Each number is 500 + 50 x the weight over the matrix's rms, rounded and kept within 0 to 999. Layers, rows and columns count from 0. Numbers have three digits each.

# layer 5 MLP gate, 512x256, rms 0.155, rows 373-444, columns 128-191
395565563420474493496401493465556466511499486494458461514493421475478513500475476431492522535534580503529504477509494416499474565573450535532492505532580438350424492493538497500456552486523547
526466558412460460506477535434488512510523481473496493569483529557467515438548512446444447496537535507436516555574459611548551459504523528468450499509564456466440497509457407499489495490502524
563535458463541551435476520393532492450547442502554545535415527484508395577606521485568497564532505475435519445496457555573456551478504489490486367458472483455446520526457472518470455524459463
513575519402451483571627458511500397507529520445519439554486457483472466495453498537532500490507514458465518555535467437483523481484642491399521493419498530468524576495500442502484578480561566
484462497420590486611468546513458541472558421528487470411525549422428478459480582522428507473615491433641581495591473516440490550529448537473492518531420496528508434524454528529524575620502576
463473483436462586482472530480525512554496594527607494446501563523587396467445536464519498502552496522481488566501497451450538442464570532527552478444531516438545519407418640487544538455473451
534518512384566455560507508546449494479566502447468378492540485563489505563460559523496423429496511557396619600509504465556422428567510398530527582488466463459538556506542502494499592491523547
500460485569432564452506548487508486509504469497569517508577529493530454524530441521545517552542440403463474454502449521475550552489483434477490530506460517539444520504567483466557580428547499
497473519531460429478374499550557478526592447436430489562495475533459481487442509490483486498452562488527581556500522466518415551439574468552473438449477602577515547505510537494481432513473526
491454510486478510420513536551503512463586523522429450550559435533580541515445483562491480452505535589409602415507478521419389451533492447583380528518522473509591513508574531495543505490508511
496504540515530553463508587522469654538568506573517573471566506496396510524543457502565503480483481476535570535484503503464494528474468505574490361442448575508415475567467480466556465464484466
449427517420456511424527502537614538515544498477443546486529422494441475565503551354487514585467477520422495533582448489504491561599487536462472498577524537490545420499532439436578544603547464
482568474554517461539493546463447590430542514438562512506579471485517510567549455458515532606481442411357471503455495508435514503519518435375504533536539483381431489550454506505450516443491618
491501519587451548471458462596459496446498558477518450507502464508470503506542499559544554496537517574457505488431498440483574573537536489478466561576518552443472505419559454604487449467504440
510481448438502490447526483495519468530565501523585520477559513407526445481515467504475538456398566436473409402496513500633462477532391527510441542428557403525535572492488516545521521570480575
482529437521423603434492596386567527552523459480505595469511575532501465481425536607450573553583537488577508618385528575471511478397576519482453518404581508533425437548483498543562577458493413
504529456425401521493474430547488670498486472529517558496467506590528487581421469514558512546486528477452499592395518566459444525406478484526497523483512448485459462472550473556516488513519532
548588553531464553551549510493496556454520535543506538535443533528609466488402404569490358529539481509493515571561411492541513490532480408452483374499431536451447470502326551531502482489439557
521516450477493441526467515500529512549524533498503585485489572512542447514368464490477524551510447530459565497463518488381622448414644432574582528492478497486560525537491495559488529571557430
575468481540595418486488434465470617569553531452486591482384527571545484489455439475501447467407471433443525460580459497556584529477486582497470535585518612446470518588539456451500485500528452
520516514523499431445430565511549558551343543474530540538538557560464577507434484487496455560569419500491566488530393548529598497417452501546424531515487452512490484384449440459501458467514549
544490510567499486522484534464543615573508494418501552565572512480418563492538516480508557493416510499514484397520522386489605422499471558565599472472484477513531526514483524508556590501499503
459592540568584548463496556468455520484496463547511521458464447503391507552389491563496546561562579409456476430573521517479546408515470439489660522489443538461550540476531468486417476534500381
562451552543492462453515503568572485556540427371504490477506497466496444512517349417487485486493544635450594515550498458492506535606436463488476531535473519532473516462517621597567562646516555
430479464478468444548480596536533552567417502460510571584475500606483480467478505530519576534509508454567441554528494448555476508531527491560539436499492398485517491479397480469405589482465490
558514517466506556462526532468425483452512459443580518492533532471429497440533463456542531527519536503518489413475448466569455484483479643502492494402498471500557477470458475551473490506502539
610473496573495407571496537427450455471564490507481547554509425488523548494503555490489477496482523505435547447444453489490473534434520491478466572503439455561493484513482503509468420502533533
545528539450527530504443445566470518525626474572499541575510509439546449491509572572508429498527523527484480496471491421479612575547513527517475418428474492466570491447487503482452520509539509
556552508509566406519461547467491515515497518527637420515492502573568568553535460491569414524523369368385543391530625558607515503590446526457486466567551517447512537501403469494481545558507495
517475388516519395493517446483486484490494565504443454533456511499531486555561580539501478385508549460500459545502437525519551479490459456539486499453441491596568472465503502506537435518558446
496513465542498487523518488410452526485502475442457579453424498531426537456486535548502597490508516504497585426550455458451553556396482558539519469501510441553464414415471471555439426569469450
455489482462528428599500519488502482484485572521505516464509415450457573537502431580519480511473547544535495400528542437510405421511489464481429460478457523541469454599465455566501470510586502
487544526560471485490541521572505503478463513460482435453490455522439477457527547493460493559528496502477464513396459432533522530500572478592522404495408528533427436486508588680539651515457565
430499548391506533587565429551484476339450533464530491436511601452487470535481538512452473524480467514524546602498508527485496427430495496533443461476534545556517603464557508558518400534522482
628489477435444545509551508526542566498514505513520477493529490396511493455567487515445560553456483427503510488485481549482482443501451524446421477543456519447416487464454525526486480526434504
508519455517490512552498536476437468484588463603394480461389475494533544512584467458600497409525470539456498387473516483472467609486496574585538471487481496504528447540485609413512461555561636
571482395513569473449505572538485458585523538508475528546411522456492508515461464444591533487500485520410481442578568459449506477453454403476487483546374573585551538552513537482472505529546525
413549536510531502545589438557478592568507508522513490476490441522477513433472447590462480501410479497482481567499564500420554440410499497392550537498574529468514476523493444507423502408572564
490439497474509490513435516403522544450524533468532448445545522476433462547535477503630527343611457496485522598501461485515512464497466573454496470476518547458476549547464482551466519519556490
545475523478466501530520413449597519484536484535495476566484492410497498377500533501453450488502446483452578496508527432530549431488611550522420468493538563553522548580455451456545544439477497
449557543581451532535454458629382459535504454565497472455486459479482490466494543578447563509529475529490587494452447503447514573512463571549463481466497552464475580523403551459403539528584549
600411521531389464586503433505535508560517497558440491525418411466451537531637498561485507577426497469428508510493497483477488551472540470500500469526485502456487545513536521465487462577536475
542471477509466547426552476625382586526482566457484471526506484436467438514412540459430538571451423459448595515562468451481585482493414427477478483503386478538588515518501530569464581514468502
451507431514414458526598307559592468543535540564628506541526549487466461552471470487496458481542523445597535477518569437503522452510492614532533480483458478471524512430595515502520456492513515
497598532547512543459551478540488523548417506531376519600488499511479568578506457440454461483517555436432546471522477500487481522475471511492488547557423445462465513424453434526443457489521562
498518472511518471544458447506452432463550471445576420504534499488507495479425575507485486468595529504553484518404466385419471528452562448523444429461462610467556432468461493498520527581473516
523547528500453511436464545554470574522529503477529491472463567546463524514560565430501480568516478457372503459549402509482506431458588455444453482554462556546449368482504483478465489564436429
526566592493488480497529496519589488551459528542465491583515405528462592522515525421569554456509451505555597580521518442484479425380555499553465498439492463476497393617446467460347551556477464
422492475477520444465458526511492514461364446476578537574481535472470506447471513515554503497470483566491532476571485504423423467438442463565506540526481520485387517456419463548480527558509506
517520583445580594481573466482479484463463515486401573559486428478466392528495383517543486478453518528546537572430489409530527460521556551560520573538433470556546515442522540536489464540539482
535511509552362526584530533480514475442475554537470469422490502613518479522500438518574512576464470473496465510463486448532528573521512478530534422493468585535464575412352558554499465514575491
492484480510456371428486446507607436451486522396545502535487542591496526449504491421469482499486488467461476394448550453462527464389489475613509388517473481496502596486548511469585508545562467
436527464555524497511541591450436567516464509521504596559573543422511490504399549529542553523443495466597477528517557564471543483394435512579432425502443470540462466491404420567470555492496530
468501528498449464516508573446501580544546447418509486500552545495490425446608505540579427564408543535378491450484519502536455461544506371515509495463486463456518444517549546573487552465480506
512521436517523429498582476491401528587422506522460467474517537489520484427535496566492497459444434419613474540450507593482447528506531517540516538435555427541461511512448435479516518543559545
485498466544458547479576447497489510511540563451465564520493505428495579424440469425476511431512499462459566444570500494473491469503473522448456472472419471478580491515417489546524470525549499
571526597393508400438531578466504507448460466441508577496471419508566435482502425512534474531401414523489458576498549489391476432520516603605456588488517534518513439558524568456445441487470513
501578537531577465475481477465472476593392398473493554442514579500576444477619479569526412459513493533534524517540496460470457558503430450559415476510459468483471409519522446549438581508522369
428448481406444574421580565463575597493564468538424536624532531482513515502565557485458547521462533460527378550491420544487547440466480495539469515473474542539474552493503554521582572487541465
526585555520481483401510485533594488519527510486527526541492494482469438560437423496468533531575478483436476502439467494474399516446572520547455454558531537404382522468505525523567468524549618
533451533422552508464410549474513550479464534529440492496490513524426505488635513357507406512503525473458540493460491558486485489460516481542478457432494548460525493547483558570530498517477499
529399519568396527527424532591489531498471514410542504531550391578449564535538434499520513427435522526422516430505508582490486479517449420513519550569539429484527451489589598582505518518490425
509534463415462582530532452545471553403509457398456507547552500411519529493385383541515572581526508468440516476464469467542546529444449448552433510545394536495565552464434460463516478504499492
546501522472495379500498533511553450542432381577533451515560509493541522625486524510498418557478539448434461566588495528477551477424556442462545541457454563441520511454556541495583473521469546
519465516498468423480461518528458453515489532493489516535495547552574536537511559447611581385557435482465431523585435444508470504456467532442543576460515531449502576432431570530515474556518520
495490470540447442510510474416461560401454593559452527525459543458503537459432616416514500574456532505446515492451488536462467527587530459461433477433522445539464434541491468482547471500496354
564485505409464478553547580504498502491489448547461501447540502565474416481424453542596475560451389436479487446451489533529454530436517423488483397512499544567536506442611429530556520522612402
503504509450516513584503441477573484575465492504507459477473458513565597553529499495577472467472503496528580558446467569415472476532474548569448435521489463536489518523466487417608443584549475
462544515492477506506477520607450429628515473512419462464550482564358507478525420492404500509523462462481516562488441545497561532552469500487572483558489473462475536461479536620496376586560526
509402496457466493476525529534534484460497524503447509572540473563432502544463407463490399491416460480511493543433446553562503530421465489390471471436480527424487572519609528510553496515444448
518464508539454474512578508558469437440569580564456416623469478520494392536526537523530527512508461490420572423523489483446499589473556549524527546563559441463559456474511443554513539557475512
464460446510406488433540436559475524485500481399519468535433586556559495488424516500445554573527548528492450464484555569585462433548548484413564464431488525534530485425510608518489554515516487
# layer 5 MLP up, 512x256, rms 0.161, rows 373-443, columns 128-191
473543439572478484507505426528492441516491517526501614431541542464558547496460488396471448487433500521502505423534532460537539479488592569610503540559578526470511497505512515500492433347389484
508595518436484655535561502511478414516514471482502472462457470513417509492493529423470502524555465596493529522466434549498494573524593529451545613430563522415457490528547492500542538499467541
474510460510429464524408514499432498407410398548584475453507555497438460541475514538373505400540556473378464527562553431515543585431401612480433478441552436443524517557545532489487497504514604
556507457549491436494650520547503582455445447450442538467485535510521540452515417581503506437503560488498473578471503441495542480513529527451501498505555468552436556413441406625543532442500460
490596558501487585469522494516523430540363470574544490528445488636566480547491503564424492543475511512498570514451547586441482416462543513517599521465517413474653467464604500485455437479600554
495495541404471567503521615402509443400588595547469560484552504505518508476478465405555518524485532481566462509449482513511478507491471462472477541431552542527500460537493529447485462475533500
518398429500494472406505518557421532493453471528482521528551490462462525534520511454465595470555490480430465500612398415432532445482453517500438411474493420485466515512428528508516549436527541
539443486510473476573438444556452594491448521466427517468440503475483519476416513607500512520537476473524476501538480517395521474509519413500453461502534483438446422452498488544588489457474531
546451554463445479423508546525516567525505567497524436468427511536452478528484496444477588485474526404490491530459430590534472474438570474466470489456513474499512448563563467510509515621531448
502515497554511464501523476389427510471519520549444561430485568493519449477472515469457569447555464446541488507472512557595458513483585507441518482450436433547514459497463451517522437526438465
597447585431524457429494557503562554468536477519469636529515513444486513410429561537472501504552531461561460481482516470496481477400519446507518542544469491591448510581533456437548515382554463
527470460483543551624536540478493454522574469482477463589551494520510549524469509462542510475406572540472528521511510524579499520491555496501455454549553514535438466478535591517492509491560480
609555507619486437576496595529587580383528566499487442526555452491582520457596450426430451471564432561445433490514497481406538548569549592480503523545527628516425425467529523479425422558518566
473499538495532443567446507476477558497434535542375472486524406558577583466505458565474533469596485531430523432495635497484522503591551550454457456441442343519614387565516520521507532515463481
422566456508504543461580560499602482550562552477399430524578497544475491480517485584488524452476515482501575512504453471485446487541462519496444659583519433496412476535503492455523600498551554
577480550417535641456521535567534389501551466444491545443501498570428530530481585552481356506534549496522536520526614525395417456512478404457533587466507513462538473490502449552536532520527543
500496477489458529480502446457554468516513483472473490426466559542469486600494429441539600605399523564414565540468534501455474530511482518563514532552538509475547462512491422535563548494492529
425471387413551561547553525474471572444479541490478453454557446482437407504566538572462512397447507462486564482462472571463461431568466511599459444537469459555451487492470460589421514379505489
398582450472592587500538499511455463506649373521442517575532490446528464476481580502520553382557435495485496534463414433368462535498516453531510500553456549570535506564454460515432542437535525
523491551492448529475539521523596570482489523478528530551464366473518484390493447452502573549417566472555481563548475432446501511447534551508507459528516443606575474524446436466414516491481467
600587461512497495481497494581442340507510531534456572457495556474552520526450476546527476482617526524552540525529430473580428451554551457456510448520553531581555439482499449522534441563495441
458492518471490503442582519538462496541490490505405528459446425535481506435493487474499532522448620483553432537488560542501360558506561527440508480489533422492444472522396496389523440506546450
490561411595540503451506546550510467537520456516408566481368638465520396530478534513462574498530559477505520576548518456519517489457502496434509571458487544472560573547519457467408481564550470
539561417552517476587439536515552500571473514404498452513568497555464504529418459572515439581547502461547503600476548524495427366486414415563524532448553553481549552538519534514645478477499460
501492463389508487569536503531435558471518448482472470448481491446436547585474415511604474471553547501524531446568485537532437514485604436549477549493486499570409482470522425497341540482428509
477430441371483496575505592486552424492407562472467518529481505421476527486581469527556374497448507437511592554458596462487472545491448527486444539546467573508526549526408514408521382587533530
467518500468473614475542548551507459476464541512490380487500506513553555556383438399526472468491388566576455518525514531475395446490573658451543536484562460538444498562501406450486536483469416
520469482450430442494553422579417619480331510500567566473447565489523461479451490502527508433479455513551494473475509471534472507470503552443483557519514438463556505402482483501444406466407572
538516536374480486432482541503478512502571553422465557484507513450425415547461424571402467442430549624513460422573474529393428447519479400417533529586530470475532444399545547475420575545445507
457470391497529574539503494440509501499518544587491577469509630460560535519502480530492534522479536545419475580472539485519402500461512544548523517448522492559489500500504490519481555457444581
525461489539560497530504438523565583530620462487483576469498524529536436473522490548490469561535394453468506541472418475475480569403542506526515518588533515434399480576562599469463542545551468
586437516523481470544495551545550579490516552552535438492421516422502520499445482456476465475492424587393487503453422536434477527538415478457552386490506532384553565533431445678492559453535448
513459385387507460461495507426446494433591569419502479535501498462514375501432368490510511635551482485547504461553475485609517434472532564503502549538529514556501487552485460469478446526479474
540500540562522456504599531442558420516517485499485440496573475489434522440477417464493452437543522541468565492564506554537404407479452541553494594574434477449534473525541545488488487363475556
374516480528545504438460463442447447493492494512441430434347532468473557507519537523446537519515404567468502515508536565548568465544564409574600438424446475544493429442436414478548482401508437
434473452451400545468549459456527477480548482482475452540479483498591500436510534442477420505607513501461539547553455433469518544562517530444539472392564428535476415519503615514569510444512495
546449611543491501408437561647479420483551470575497431489533542439474536466499524506519452489470513460586473458501527516563468482447471589539516478470481569498570530505556444459547508481438446
488503545433490430522475560457529384480454502559415467551432546501567501591458526485558506445474536516460470592451560574457581464383590443435602538436503465565534538491507455439521539425470521
417536554478558572519506482528456527502566495498568458529524490483543448467363509493497526510511469360493416471489431503549522511461533446433448416519513533542451460479528491616544571460506471
455555502554478536502455528469466509559476482533477461502494562464518542441415481576453499493474583526540539583479510526491560477617375525510615688529522505478536388540411403475542504464566488
527529526455511562433522430430479507490591494470526548524599471566456480497506531629552586526540560483527487532482490427504487471498592507564568541456516464522472579474572393612483478392503404
623536386444635468481492526430559481463503524667453488442619495581494529458401525578459447507528517602465444423549488499451508623573508527486439573491506526545459383478465566473471505452541463
583465451487503476426509477586487505571492531569460437398587432490477554503485520410427553592482448552451490436493443437499486489446456552497481509493521534527541389431511566540502504521634519
511539489534468507492381451514420585553530525617495475457518537482428521520419495451484504466490485493515506506590457530515517450533456561543514545421538403415506561508517516433537447469463470
442539442508455527509496501508443581527506465549462484476401425494476483541537454452536615506510465504553520437578512579579485519516453536470513610506503538352514555400542543519549472500549512
448426503480493440471564453531504502458484558490453563480582524523503448413550466556561470475554532512472467475465433485500500536503536620504501460411379507538475494500517417499481461489525484
537542524476551516459499460480475435492547495516452532473538483449503569531494528484439558575492556508543529541460534512471506464458531438462484504521465504541468536498532481443626490511520559
440553498518535616486421417520446536536500477578513548539451501442601533520499514489493365531468466462534487427468433563563478567519607519458422492464460508477505401483431495584464378560518439
410529480470502554505564573455527538439519495507460597528421579523414567533547497494494493538580475470400406462420479412393531501556544564449477540523514527507470543521546537593532544414498571
478532502547436442486439615555568498427420461501543548494423592436506522564431562551469514457545485427530440468561465442538420519507543531424462479455540537557509491492418424450518565477528536
563518491436625472457562468443474512548542481462499479540480484503497515455501490519479573473486576511430554512643475539500462551466547495522515465500526447574515503604537465476496463424504478
607559446493445509517471574539500509530408567491543476486421549502481560458481435499563465573390461464557479434499518514521558474574537565511470501468509423516525539467557568565559406533528468
484524596541430467530531467616424474469534451538468524500478415537550568482500413398496512485420471510516457509458496469430457586541527470422481460512522541511457370483478507526521502511419431
526564446536555566530467535379410498472450499458516492519462441408495524549548519549485578484497499482414423491508579524517546494625482433500483514532604554528553559458365548473484544561474597
502466431499513459474496480509515446538478483456483462543479511454418538487608505544551512522440510512503506469454520502428493568515529516495518505518524524394518493483417468546489491596485581
526518511491452400546539512523435438549507472516481511452417508560414602497540443481440535552566589515483592548478530489423551491539478497417481521485505497485570418520552605557491557535490487
496431585518535544514521459519498549547523581499363535485518470505418464498473519424560540545570549477512503515467471556640488546517425435478493399471400556467518571449603477489433461477486474
441519502504454528587493437490567519509587496422436502584508405603564514486615482575528500512481427471461506441541508526430451528460525562575492421591470549425458565509500589505531482428388529
486494493590387493526552543572552517515524545516525426503452459539480479497496418431450475446404463441555401545450469502543441540378492441489513524530506509443395482520495563513502378500561459
519413466448468496477522393516544465517463531495527513430525535527451524402501504485472493466510525527501415505576480490526564578477436598455494478543540502565511478405503507458530531546513481
483497581508411555509462515483346534545436404451538600559517587502489419507532558443465580515516472439462577488500495463584567511439526511379506421452487495560585512593488494498491515520493506
522510374429544504512496424608535490524395537536480495434601495481591511475543474588536510483517481476520520523486354539510500442413484470452491525426487460508553574472559497510533503508474409
504535537465485448495517482603499500428441498517566439500497473540420518502492435525444514500497446472530521478574496509555531476515477441444683537417438505594425552504446560452509515585504547
487525627535448523464490482524487418555546467522509530551478493429566525578425548495554535508553558525417425583469582514439579471434498503483466609568592530523529420553573468544481484571440454
470484478582494529505535549527440475511573514509387503473374548474484588429474462536547489587496464470432476480435401518469439515452568492512519540415560417424457639465457522473465456506532529
449505530443536504469460484536559488628524544476510468595589479463437525505498452456446470485507522511467492397505523371450588531474426463559525499570544473453489495473606487495498562630450574
425457529568513517452530398503525387450545504527558483518502497529545527618466526478443475565494470544574497491582485519489611457530524589476428485470523457604541511601554456563541522434525511
506461604571650570502573424549548526527513435522507503495547595521559439533457549531523458587495603542450506505491460538439463458461493474594531485500472496459495601544554553537425460498474571
462533551508464400526494549479578453449489418556452511546396554480534501494519494559539462456463635507541559596574452534449520505520525584484573604425472419531489451518453535321420535531516499
503565516525474542491501551576459517563635538525513463542457535555486462454403485595462462488373365498405543483477554535462457433473498518514515497441514497457558547496487544475479501520515516
511480588393534434481477519586529449519470533556550561457489515520396368585548584473552573546500580486546624486506535442511502518453450542528516508467518481451530529431511500494428561511501542
# layer 5 MLP down (transposed), 512x256, rms 0.105, rows 373-443, columns 128-191
554531483597576571520417460494513569543570511493498496406457496484541412497496501465486439450538456537422520611418458490525504505493536507576459485532477554520527516440534459484536525476422572
458446425515623405514446528478521437571504583484452566391430502488501523514551452606427540438516410455550463554528518503501434489528493580467537493479535540500535532496507529541430499407522535
464513574524510535538546546470440551551418543515599474487547402455537562395495489594441510532485596504550500516598495555409517442433516496547521537454487457486485542418506555552433494553519427
461607530505469498580594430461515468490464483507494475454511511444476472566502554521599522527457474415478487516467513383518472488476592550457485489495471551638454516433431482467522519528481586
492501488480473442594487464482454466505513536536532464451618451561484474532587451486553454449498465436556470493563475433441506444501563440484422548555412547485468424567594560538500512512559592
430439572497416455492570422522507510441537579528561435479520547549489512547523580474461547525467482522419508582623468552483480475479502486398521405470494529534452526512521467554503449468382563
495551447479542513510508612571472518507545556479451510445560551418630408466559584470449489395492536512472540449538516481484521382385552484444503497556539472414518480445515468422462603547525460
420502451534418536413489447516483503538433491530473595502546519444495524528427444507492509561556459463450491473571511499539435458501490491485475559457569474512508508465533400542560547562542356
533457496489424467479610525588607493466493465468518540500472561477502408447507489544482465528467421439565393547569612461502418402443424533453463525534421494446377551494589459501493575468526487
502482387464486533558461484446433440498566595425487623483566535551495416543441526380514579560471476527486548573552533401548452559472525553524494493508424419528439515450517614544516513560466538
554513541441443456538518483459513550502483464463419556516435528608448563476569456433487532535465557501496452572527462547463569477522408572562480500495507497488509508537426500426512522506480529
583498431537528507526447499546511562542553528497517575547464533456556548540552506482469488556477515496555459468399449492499550498468459520408571575514447434566496516557543472534530484506482542
444495485561530535454585509524515604470559537531479445424540390462488406488480548510440427502560554470486474520462563535455468534521529514424543526536525485475541483425426499517461435465512513
482553477540511481508522547533571480455562409505549475494522488495514431495540569464485513484542498552446460462464506584496483486514558461514364559463426473430525465471430417472513613505527505
472531597580515515512475500403486510495381510359474509490440525525557491480620463405438479543486530435519526610482503600455601584540500531538453512520535494553506467552466428484507516540488514
531518463565510463478634442450460505539551523449521539530509553499557550458385509580470488590422570482483434557475511484447501544476483527474483458410492482466498479447509471551558556521506528
490556554495548373539567533478487441456562490436528554508457540580518423594473475519450536532514476537475395492430471453553518566650534566491476481500475535420523429562463555511469393537477505
549522474447472523546518390546499495472505456496497439496476578566455609531582494465458494569554461479461542490449443420517554529461474563591605459509507552430384519495480517439474484405537559
442557417557482506492512455498440460487469532533462402614472429546464528449574488508377468614543524594477549424408516518422436557462461536519483510550574483500503462526564508459495530566563539
464502475535434495445582521495476547485597563557532509538480509454497502431456458495516525541402461469514519587490532555385440572484577558441472435618597474562474457477400405473499512482563446
556556407495585517461506495541454560452495595520456470458426485516433477544564526554468543546543455469539539461535553564540491579357484466430502474400417489509510579504484519484460500529580394
456525491493576503463466574445419578489510455561534552613431500517421503535443440586452524526525538421520449522471461495517447464457569535557561455524538566562493422511378436524526558515427474
584481508463492408496430476533604454500493468484435562429472517481436517528440501483457469528546488572510573436550506517443478560490467478465513420432576496604510475457445476506556605455484475
443507440467543471484441526534556523482445500516524568427470500528573572455505487499508407509494434410540505559422489449494458557434437517393537451471583515466501507513504470447475466483556498
509527460389447562510453471527481507541522457503445477374478478511605525524509496521467448424522469532573593413450462481576485460533507623548382552403493605545439492519576423448572526441475576
416539492516479517469448542547464464340576556599439464551492474541558475609553476486515528475514506452521439451511463456465472433516563483617405474530452553458465557467517468530503587479518485
498585496506412478484535433476492512562473552524428447456523504466504533553513496477501517454533527441470500541481536459522553399525434554500400536478443419574472501520536523462548461502523427
541517518459467576440522513481437565489502573487464456538624515449541467514470549544559561455522558463483547549425495458486590487482529571530519483500396420524485423545475505425431446434491569
424477532506448567543531515535448492493436445418514600366531422474497535502509547421445544484518502609475466535530371470455483475576513461563498473547477522528537558459480537553409514430631499
560469560463484431506489594516583436577533503482467454430556562607481537515474511502445548562500468431495531519556433493441543488587506489452403461569505456465528560540542512485578526560563507
566512559393443444465428440539550452522545450363490476493486419502541527382565393525485472461492478512461589586530489515475519514518433488464493489445400570504516535466473507547558547489490425
546455521459471540416510461495503573565477481311445489554487580633545583500456491456485490480381520487466520479489578395584588600567564526458482445526480515497562534494478532446499511460462579
537539498501503541522507528521486448477494544534493542458521505427510472568448508572412416579491510519523482572493466526534506446577560484620429506518598575591446523612423486466527543459430533
554444468482518443425503526482474547545477547455507492405569548490544522536591421428502514574427552429453500580434459506475538487463514390437522538576633563428443417568505535509566580480579496
501481528435607492521487519428452565437640603558528563595486491467452519594453529558428557456458552485536542445463526476509547486447577491395515468494414542485496440445477507519561489562511514
464582516485559453514482473462437515474526455520494502361555495493458526529472481463465482408586523462429500456503434416536552473509507507591578509469494469481432454537549641479469540470479531
481549523460465535470474593553415508421515437516556514502540489535482504538539513463456437441501507508522505503459497534384441492500438519515533475418460499480497545544424450460532504569546489
534479529464431470518467548452488446534511567530426502462464485425489558570541461544521500407406524384515530498491482513483448515449488432495503441471512578566498477450482434434499524549437565
447502491448391558506490497527462484463479527587477484526493584524559554471491456408492489551404461531483374491620412563540519507555487573420476482548515526541416483496459522453498538420465437
379519497495507502433516378401595433496561472561518433503518564455474520479615471389522441499553472543497499485558501416520499605441487500452572458544514527480379482556457490542521484475543581
487493506485569510507527518467462580517523496474501392520499615431510467487541489578427530404539539548535501476553468479515498559434564436523489580585449457463525395582509488470524500405482529
541543435509521504505486533509536504487476536606528390513537512460478459530456528541489485489523544482445505459385399338566519618530586437495476514533473564578525455486513487563510555520556551
528453574437379549486541599443463478559454565531492463509567491453518463467464474466437524543474549544479478569473512506462531442480524528515457508436466487420511449509497463462566559626487497
464517500601515589503486513528543522544423467453414443494499530504458443384555492480430473576615523396460461568525383459535483539576514519523470480511599520514472470516510361481602516483480530
437599511560467415483515601530544327455509503460535494481378432498477573554439611419542521464452551497473536498498559534471507470521614522494502582468458453433603529386425469430498471541541510
404540447523508480632618531522464483516532530460418485538561466528550518450536532518557542443411483598408431534559445465472475454438438469501425479504607482466408552467518479514513412460554635
527517543585554471511411473371457477529557500522479538391531487555504506587498404544496617531552491521567508500512535467447482528485472623581517542609519375413465603500482448515404493437537571
452601412416505435450450484581559513383539481496452542437522476367512450471460478513497509530544481537631491578509479484579498532516438461531460482503406499515445499595527476533522467485572420
457517560426391474534560537523433478513451518556508535525454437482460499541473431506467539491546518446487607469428520549417492516555660458437485460552505432498584449528580449452482558552514571
525530504511521537592458478482440475517514506420522505557459532490461551577482551520491529546537529397572492524547483423491352501487516459523405470480450464521528490506517600481519514595509633
546477449433463609420540426491440486571538407479555464468518493549533477488557520467392542518455542501525513497487502546566554535523584536560461500476416526569505599505593418565529559576517418
456534510443580557489470525502528475554439492498570408462545540539518499443524556474559520589493457555576516476394443401489538479516545507523469505461540510520448480549547496568477601546469516
475510536396466581502556504531502672393618533523470565550468535529517528545484570508529464481466490501590553491497496509480490409510529349464543433450474491499571565372504579438471562556513501
579476544449462500386448579493572474544574457527629455529588516434447601549606456451522501567500513496398531428519481487443478588597513566518559544562488491404551487566487492460477480579539538
510480390471519560473643475482447511531519523570428573542546540469536434632479538580502586507464529457522480447487445429466542491455443500443504514547454452505364583505513444513442469528586551
506496559453401472410537595525525532468563582552540451460473529533573489486545475473562496534475526538538493564511427544506468420449495489524494486527547499494518501616585406497536549539549568
517445404551562506502442468428455548430483539527523487457566494571520495506467479456546536453482461529482536523398604519561506477465478538615519545443471515475522602435487499541480589421384432
513514577484557504544522370510573472445462445511390571518488386481568489470470479450600585432571471473500504506570536532506550516488417487517608469509513529494518524413511558429446500433493500
436480514518515425484586532485546526565466434510511551543426489469508582567576447433494423427489488367522424540560355430505561445535527423425493481445473495480483465398486500477443388458522576
507585524468426443469508520515444471631518530546417572553502489452515428546476548478516527479521483407450527461579565539415456510484627549464448480509517536429471548514474490494466415477537606
464492527402526483462416458465484493455465539477521570554504533478518509468464518496558572525471453545498452562417566618482507507517490528533516511466493485508372504507483504516449500571413597
436587428495530524539512519539451449471536434450431463434595471496566428388389461497569466468509504415496411575501457532522496456475462445507562481520456547497526475475479503501566609411523576
399547458476471515426509462460420541488548627413546378524465477531465447500608508512420532480421473439466547501589530507459513492529529502490457478407374495519489549458408479482461428566458579
632497567606525473544552543502595535467507515511538565431496549470509532586576457540509468502466456439419468418503432523506503551553501416503520519425440496452557565473447433535545430550494526
492519479516465496487468579429483535526504543415446533535569586518467503482485486444453511423494471499446541496518529554425462521489484498418527560417526475531375579468488505472417556513487483
474450533521499408587505585486511546443578475506473533572518520428518512560598430433521504513582544444487515578604486495489499532518589462493499537484446534497539518492568501502519484496371524
532445513420474535533484510487481420475600464485464432357463432452645432501464558457539396495466508559516444529473486614507543535496557548484421488471486507516554533436460507582492518421466415
489418486571508551441495542490377540527478493539457475453475423484520481466566545517451515460495483497415438529556482392500429525525568464455515427466511574493527435462413522434500497488447479
539484521524419551522516484513446539538481542481571405479415501577547511549489540453466474490500559469551502569515532448452536541549403457459507529506492432488539499571467488427597468540509507
529498623518507495534467491511440515494543504539544445594452492519504558464474442601514566536445451581496550564529480473527554350400464477508514450475456490511433516479526382443387568478434594
476534595467450470441492506567411516430468475522553504560496494495511455493450355567499445477445552581546473535505520476452528444493465514458547467474556475460474557502522460570534488587405490